Part of a small language model's weights: rotary positions, no biases in attention or MLP.
Each number is 500 + 50 x the weight over its row's rms, rounded and kept within 0 to 999. Layers, rows and columns count from 0. Numbers have three digits each. The size before them is the row's rms in percent of the matrix's.

# up: layer 5 MLP up, 512x96, rms 0.171, rows 63-122, columns 48-95
# down: layer 5 MLP down (transposed), 512x96, rms 0.146, rows 63-122, columns 48-95
up63 097:479479513479568532432468476584437490591482469517498441514453523444448528436522468440495527525429409451501508461458444482402499435410471437549543
down63 090:548497451545418543549498436563420542638404479566387529519512475465519500494576560559507535588571484492521510455592535439530506476489480563490555
up64 102:569507481503496461547440490564465581550545502540473474525563489493446527464494496569541499479557356516536536452523374477484518426509537423501515
down64 093:501534439485487527550610520450535574596508586532564617468433598436484486429520472503469487528474413522482514442377506469554544548486457565455515
up65 099:534516541470531500573487523510565521495581532537432524458561544519467452360578535488569531496526430534480513536499536479521428448533541431583511
down65 097:552486494538509485560492460578436460518543434458515466540445459547550589589525518513483457481561493538459510495335442355543434433535500402469465
up66 102:495503518511432459484429493491442462510558474470422565603490516579414584369452480558453502501488557479510544538403561459560471533547514407402450
down66 105:477603575530568543518534476475553453520472494327520494456503527463562492603458511459536544509465493575417438468485448503409498552426424615479479
up67 084:518526557453521468553506457473548447349497542541481492516475549474515527432500458516531515433466479387630445462492460573446497470504620455480474
down67 088:546486445493530478443533581460375533594418507455538457518492462480479412508510537413497592501527429528454541515548565517403380461454415558502482
up68 100:431541578530515534501497565569389467510483435551486546455464550485478549431441501616515376453585474506584516544470558413542482487557497490504592
down68 098:516576543415576451515595457469585546514581537407412567574440447602507440591549519454469594461483471501601554540510448510586512487497548577500423
up69 099:521514523457440550515491410424449462543527473459519493540504568457471486490435602547486433515458510512488567501516529458521555428453571511489378
down69 091:455494529597497578557495541492522490511430437554497504431444493433508511517592384440535569491457488579512513440479406480496461513523466454508411
up70 106:479486476444502548515473475575470464427473570488538519438460481519461445408463577534510444495590414573517454440452416505359446524459521484528528
down70 113:471437394493481553598544430445458471548440496544441479540524553458515503502456534566441518535468493568488492450481532456602444471435560602477496
up71 094:501462406508539551531338541445470499435540502616564494526495543546493506521551557527525450435451524579410553545504491572515498501506438440479395
down71 095:487568479392505486487571490422630558479422521414490513423483420443540498487447548408532456537561450523458508554437507409456425476499498440506540
up72 097:545428537466527518558531458506505472341499485487446541531495458483487595484444548411566510512501486491499651473441471448540483434449581464561406
down72 093:573478435579594478461492466536496419404569482487492550465494538489532537515604511501512535460522594451568598539477473485616446535544467521510507
up73 097:454536485527514408512461489470464483513614604521509443529489481480581460496477523541572462505456411474438522533472404438505567542544565480590526
down73 097:532518478588516561577492429508533423569491444446540479481564454405417583570460496491585468476450509571476497389430607518497485470452438534434446
up74 106:517477498493518582452490529481476413556495478543413464491534503541513504425517469476503516461518419529421530475467544468407453489573426545523521
down74 107:441527525547536580452544502452459513576472464541494625532448459434548502628540548479485409526491446594469516519567507557468420568507507495480430
up75 095:594592550556474488546466521427458514522534481545528472573530589464520444491451499515547511461610486417561460462436473537530569442562521448461487
down75 100:418357516451530544567476475607458353434513461500579569415525499455505433544569485473487509501447515545484552542467535499427479562514481511559470
up76 116:560391461569556479503488460537494538385503559551527504539542511386486487461517468426480471480526478547467466534478597501410517352548469511508499
down76 120:495555504526546500389528507449423522527589436548485485488572465556471493495544484384568485479471606511496451542543547529465498535464529507556456
up77 100:436456497452494599522584474545466482427527491461510458449483469588493552473554460454546466527576491459476426443452452516387480483536494395548499
down77 096:516366512473474519507469521547540383585465514559501600554501483433469555446422538530465452510504521470521497421561489452534507546521460609542517
up78 091:443534506484521452489556483473478528479515450488506450502476529475438455495503443558445467420417570582450472497498527532488500450531500404506416
down78 091:452479462530497519501455460586515535631548570487520496576567450570500550463436499455547508480540364398536527423500435415485485490514484467514484
up79 103:459430469495553495463501537427492542416507606578535454505510562430547416501583582462512453516481388468440504531473555482510436477474543456480473
down79 100:529521464502514503501476369518486524503531498402506535408521544514437579511438434519502484445648505507466472530422557508448531485442357541475437
up80 092:403422522569489498529512468409445459499576486500440463536518526537550555447550577526454440483435478501496518417458471519585502464512505363507489
down80 093:585527457550490470466501530514506449600494443556493476437486413520427415434499464501528507530507510489441509473545480458516516432526495430535465
up81 094:456491542525499521429537486344485565484470500509498504519454538524491464468471518482511573479500499509543622474469488485539468589500522536525489
down81 095:453468447442539514479575567549492565439606448487496472505469491466468479567497511498450386543507548465419492655579583558459581487480478468549502
up82 106:527466459611556552530497497471371461407545520565513480542573467580465449479410511435478457496462438461418495526500508515480516509653539519529513
down82 108:465585515469499487528431544460563510379521496358484535572461528450560462442474585515518608601545402445483505513538510468431494431522522503522646
up83 095:437458488531527469466489534366604544507476628531515499588553618497448503414533492476498528562494399539575517454523602468486597490501452496552480
down83 096:518503632439492496449531451538379515476469512489479394506553555449468476641551565516456548455543580554477414605544552518506413522491435574480509
up84 094:476510417543455538621479544489467500483518484599419441571528484499493497444495488417500443494523508426516564565445590589572507511535441471474487
down84 094:447470556420487458520465444525586515424493542472515511506483411513494519429544521554533504545492505516584602446453472462438542477535482499581454
up85 094:510549458511470554513476449382498370448521477544540576554510520407494579429565561532458400452496438468500514516475558620521519429554570438445447
down85 092:516517512516606546472495490489526602605545445594462536495571482544524480481485525458573576498496508517548539459549513430546471550514454636566486
up86 103:553496496516502516549574554558447416506516528579446467522503536575527468540490441522547511416512512574495649517516469406537610438563540452564538
down86 103:569535501511582516480429605436558507375466526484552443589384494499621516470518440503463523504491450542572412554471496539485604531570520485465536
up87 097:472421497510582433429444511504489562501528447500587469513427501543508438469441546548462505488500531537414434523525550425442515400569489427591541
down87 104:496598532433451546572540607528501390511555444587534486497525512498559471639559537454507541559396466467515549546486549541455516539436528491511428
up88 090:576490436490506555525504449443564505526538591524463492489477534528413486537535454507515441439453465553513485402471433468436497513568556449547443
down88 104:467497419516489454512458510485530624566524493458561558492523431504524538403422573549420531565567510399446542459530558479519455451498468493415593
up89 100:454423463541447494543364500543501503517469551609577478504464521488470488512565536514569500492508421565421503572453534514514437501444533513573487
down89 096:417612520510464478506580503477549514466449484444519401485609531494534519558472446436578460509544472488482543527341511503472445537528492601424522
up90 095:469387590474532495580460539496477477516552424540540492474472571441474490392477512502485435556525401486544544481523553464419467471505425405540554
down90 098:514580426567519476474456502485450457483500505531435513498518461503577500626507614546490508399535570498461558500409513551495559577514559547472465
up91 099:527376472556489515461489455478502594528526523501575541457447487509556462504501624528493419467591512559482525538394530410502561489466533501402469
down91 105:484473455446423523471441512558481506470499469525472403477448523500445457453598477510510523534464527496430511480514460448535551545530358564572482
up92 093:489483428492460524536506500545468485456507529495458493597582558482527476520496431425537491416490467453590495522540551544442556403550443470494550
down92 094:477481455466446476552525598526444481528494463479491471498585477565489521519507586472494523371525522500515471447505434532554438466567421548534536
up93 083:529468505511529475582464510480528539502576504522467497529610491520518480483445455435534506502410437491464564454503391463428540452477487504526521
down93 094:385560429487468495443512484459416558503429502479529487419510428532452500436500571547433531610552461474510517525623522438572473466417536535459538
up94 092:591514523521600514585521584507498533425547456509453516520572514481405423479506489606486435482549561435557525466551542516446449462583526526568545
down94 089:455464578416393510539480439486510479508529576633467474464458497581560625524495538458528533526474505447487460518523461473573539502490415462571457
up95 094:469556485538469496506504470423559503539602450511446450467430593490520394467425454504520523429506496430536508534421408502496599516500514462440408
down95 098:543546463524572559460528472553575564570403411585540592557578448476486579454476489537474477521384505538506525377468512468525494477487454469613519
up96 104:466544482547500549506511427493493524519453521528488448533537466550384513482585607427486504455480529468454630558477557459552616480503523497496543
down96 107:520474505466508486509562504496374579428603551505472437469522548463524393505498490582494500493516549493521467529444471485493435511492597439437531
up97 096:520523537524575485543419467459553417499528630472434555493539458542501453455444523458484541482503485393547643419540504499470511482458501430518547
down97 097:509476483464475515392476481543390515450515483535572539562407572486594446515530471570557513555490552545494478494511497513529582491464544475396429
up98 098:520464563546487524553514461486592493505482483499381541434477525392553471513504606386466554485465485448431549507475471390535500487512595422566525
down98 096:512504439544484428431441512531403471529467484447593507533609454548521516525493533550499482489470477533422441539427388445471451495488478480504423
up99 090:430483542448546479523470498489485480479514454538592529485538631507538524383474570627540439475491427472513434407504569483442475477528564496492487
down99 095:540524485622490560509539447496575518469453505508395480565538318473410541475480434485431568450514470520490556523523421484521566482498486466460520
up100 101:457388474611541496531495431423504496503515536527471474458498407528453462517576528505543479505532505505536548630496547493557554511577466483525570
down100 105:536527514543552505508413573561556565476469467476506506422507511459598527536483489562465536434533430461439409489462497502493430532472500425505507
up101 121:537576483574508563571433470432471522439569563592463488548594516578533541501572529417474458421518462499506449482453471436363576499575529435551449
down101 119:511502486431555435431470587469493568477508479519519493593470487495463500400566630427471465417426456457519538404495508549407517468565520542515488
up102 103:457508389473495556574469486508467449463544450538563436427544465439491461471565500518441521465508305464411511531464526535434508470503467426553475
down102 106:503555455525485448485508444581485528428448508453444530514492488472564436575489502509406508451581464488538485522443466410561510546500421488419527
up103 108:497488478503514454540449510516497484400541540444492558514531543588512515511599459370517508467473543441419502515465456547449466465474624453545538
down103 111:533535492450504480528539489466479492569575474549589534418512429512533530473426458567586444512441561502563530391510501427448506479491421640570508
up104 101:558505432491496469452507541485554579519451574498513554494481484474416435537465514487510504516515404488458555505445579411536616480544449507492475
down104 095:461541582513524472514561510418393522477465519523522429435575560529451517468570471446511507574509524531519390569456559530402465514470550549520472
up105 092:480470598485582513434537543467498414521438481512489426477504538536509461513531592427580536471622463516496485501438476465515542476465549494473466
down105 096:608484431517491482571512497516426555453422498478533590478542498451446400483483542532495543576509444401524546448536494507477475581474478538549488
up106 115:541508416513490508511496485435545405372480533546522390436475509462394459497568454439512441445571462523564531563467562435398476482552459489549566
down106 117:458548424466415475491555470453551464439430554478506475478526429506492479493489550500524478475490549504451493590497472453467553548470539399540563
up107 100:451406527511517546493489434541532523451535465476375505464561497542541536467429461493573550397536534484489468491454479517487490379555536427491498
down107 099:575511473502549526471445584517561592463370406476550571524496504473522514482549477460532479501538537519454511423519437444479591580473471506444468
up108 093:460530470461460385608514474484500493478462547470480496476476518654550537530461545563503490440562433556500534404455494410485568438426501406546495
down108 091:543448495475518504335584562526516533490411576549557553540511496440510506473433426420492554512375520462598455455542458467548521471504478556398590
up109 086:442499409476504614469436448552444431536555462510476500478514542512532507463479555493504474485500445553509504522443599422550490503527533411603529
down109 083:531481522583612445506557630444520514540339492427493530460491481487480456539494455491563483584535488475473465494504425549445490463545538512432496
up110 105:510488482469561507615506438545397430500484471494437560624485490511448529479519553522562478421473412492467507431564482531497459428542466406589473
down110 105:516596459554430536415458503458525444635470470545501568442482487487570458585409546517521508514431479591444472472600474473578502454527527510451615
up111 094:581518417497551557482474549448450519526526469501506481520587454467508474503478484490525496506521459604454449508531502472564543448580440508565523
down111 090:495538509480501501513499499463563422526428558507538457495484538446474537537544413504523548571463504509559573505388545507474512608563626463493537
up112 093:497540442510488488463435547392465470541568455536516498412558469540464507500522613595544493494431419526499623479433503504542551455431473416603484
down112 089:531547475534535514543542475483451545494463602522492517544434567490537533592502501421521431503501508508479446527439472377498501491530582442428580
up113 095:471496501486490564480513476503544479403462481547486476538485537493545500467490465526518445484598524582450489558423456459536432392532527528501455
down113 091:496528546513453548428595460569541558488535515451502501493390451520424551563438628500435519480504515440525502496424522512506551563523489515474484
up114 103:452471525562566590497517461557424429519525533505572496478580518555437577555526509541507378499468508552463517557434436420373557462541505526471491
down114 107:549432506548460416517514507548513541581463424540475594518387586558482584470507465436499549460566523561550458479554491500537451584529606546450481
up115 097:588499521509490460547540499487500490470494449534475506530566419415421527459581548480539502458529496493460497518502560483534503500482559500534352
down115 086:467587477531458586386437439482393502413508555427436526544445480546605438562528442536494471464538459432451551545452429519449497417420471469594487
up116 105:538426480507505576534463525449444528503540469485548415462536520447542554445528624379518536510510493505496463554491470491497488490578389495445524
down116 100:417520544555503511487564535487486600455447501507412537476508514570582503392556466536514487491521568489537487461514497473504434472653445371498443
up117 093:480528477440576437481552511470498600527535612531488526439459576579534403454521507580533489474505498478526454504550511488434480440462497533483480
down117 092:565481463610518507511489443498532460524478439433502412544530503404364573433459495477529493519528498489534556467511475578543457556517511552512561
up118 109:545564508456487563638532473535498423403513554513546487490491562491548523567511477440593478424610526416528529613482451499520478442489539493515517
down118 107:553467473382509548570504551502457484468570508473560499541451532468464437535417428497508547579558484590554472449398551531532499506458451545492531
up119 094:557496511464509421611495521521458522555546517475542520464498462548426496473519579450444516575615414529470488567511548539439608388454463419507522
down119 100:471515526496491538398539454500502491488533427474388523487548582508547451485529477572504515510535414439515549482496561538495400493489507558441508
up120 106:440468477514517492453493576489471402516582490508502546496555605496474427467494500551556378416526528457606543524592562506441535468489445480503462
down120 103:507490549525605494453481526530493464647532412519439462505646472456459540526490481458522499411571526465480479387518477537482463499553345516572525
up121 096:557529477489523565523531442518452448441570456494539475507457585375395501476500478500551543496635481492537510459474511473605524550529563457458578
down121 105:416483453502539495553436551498548568497384532510512557472442463469621543546555531550503495522406500558499491466507490518410412544513512599490503
up122 088:491545534500507511495507526515436547538575501485477552407501490510618555444420491551510496474496450462419483489463453507514556434449526507508489
down122 099:516525485554537497513471505490559430508489502509583394636472476522447423498514481457502465582450509575559536562514557481541535504509500570549469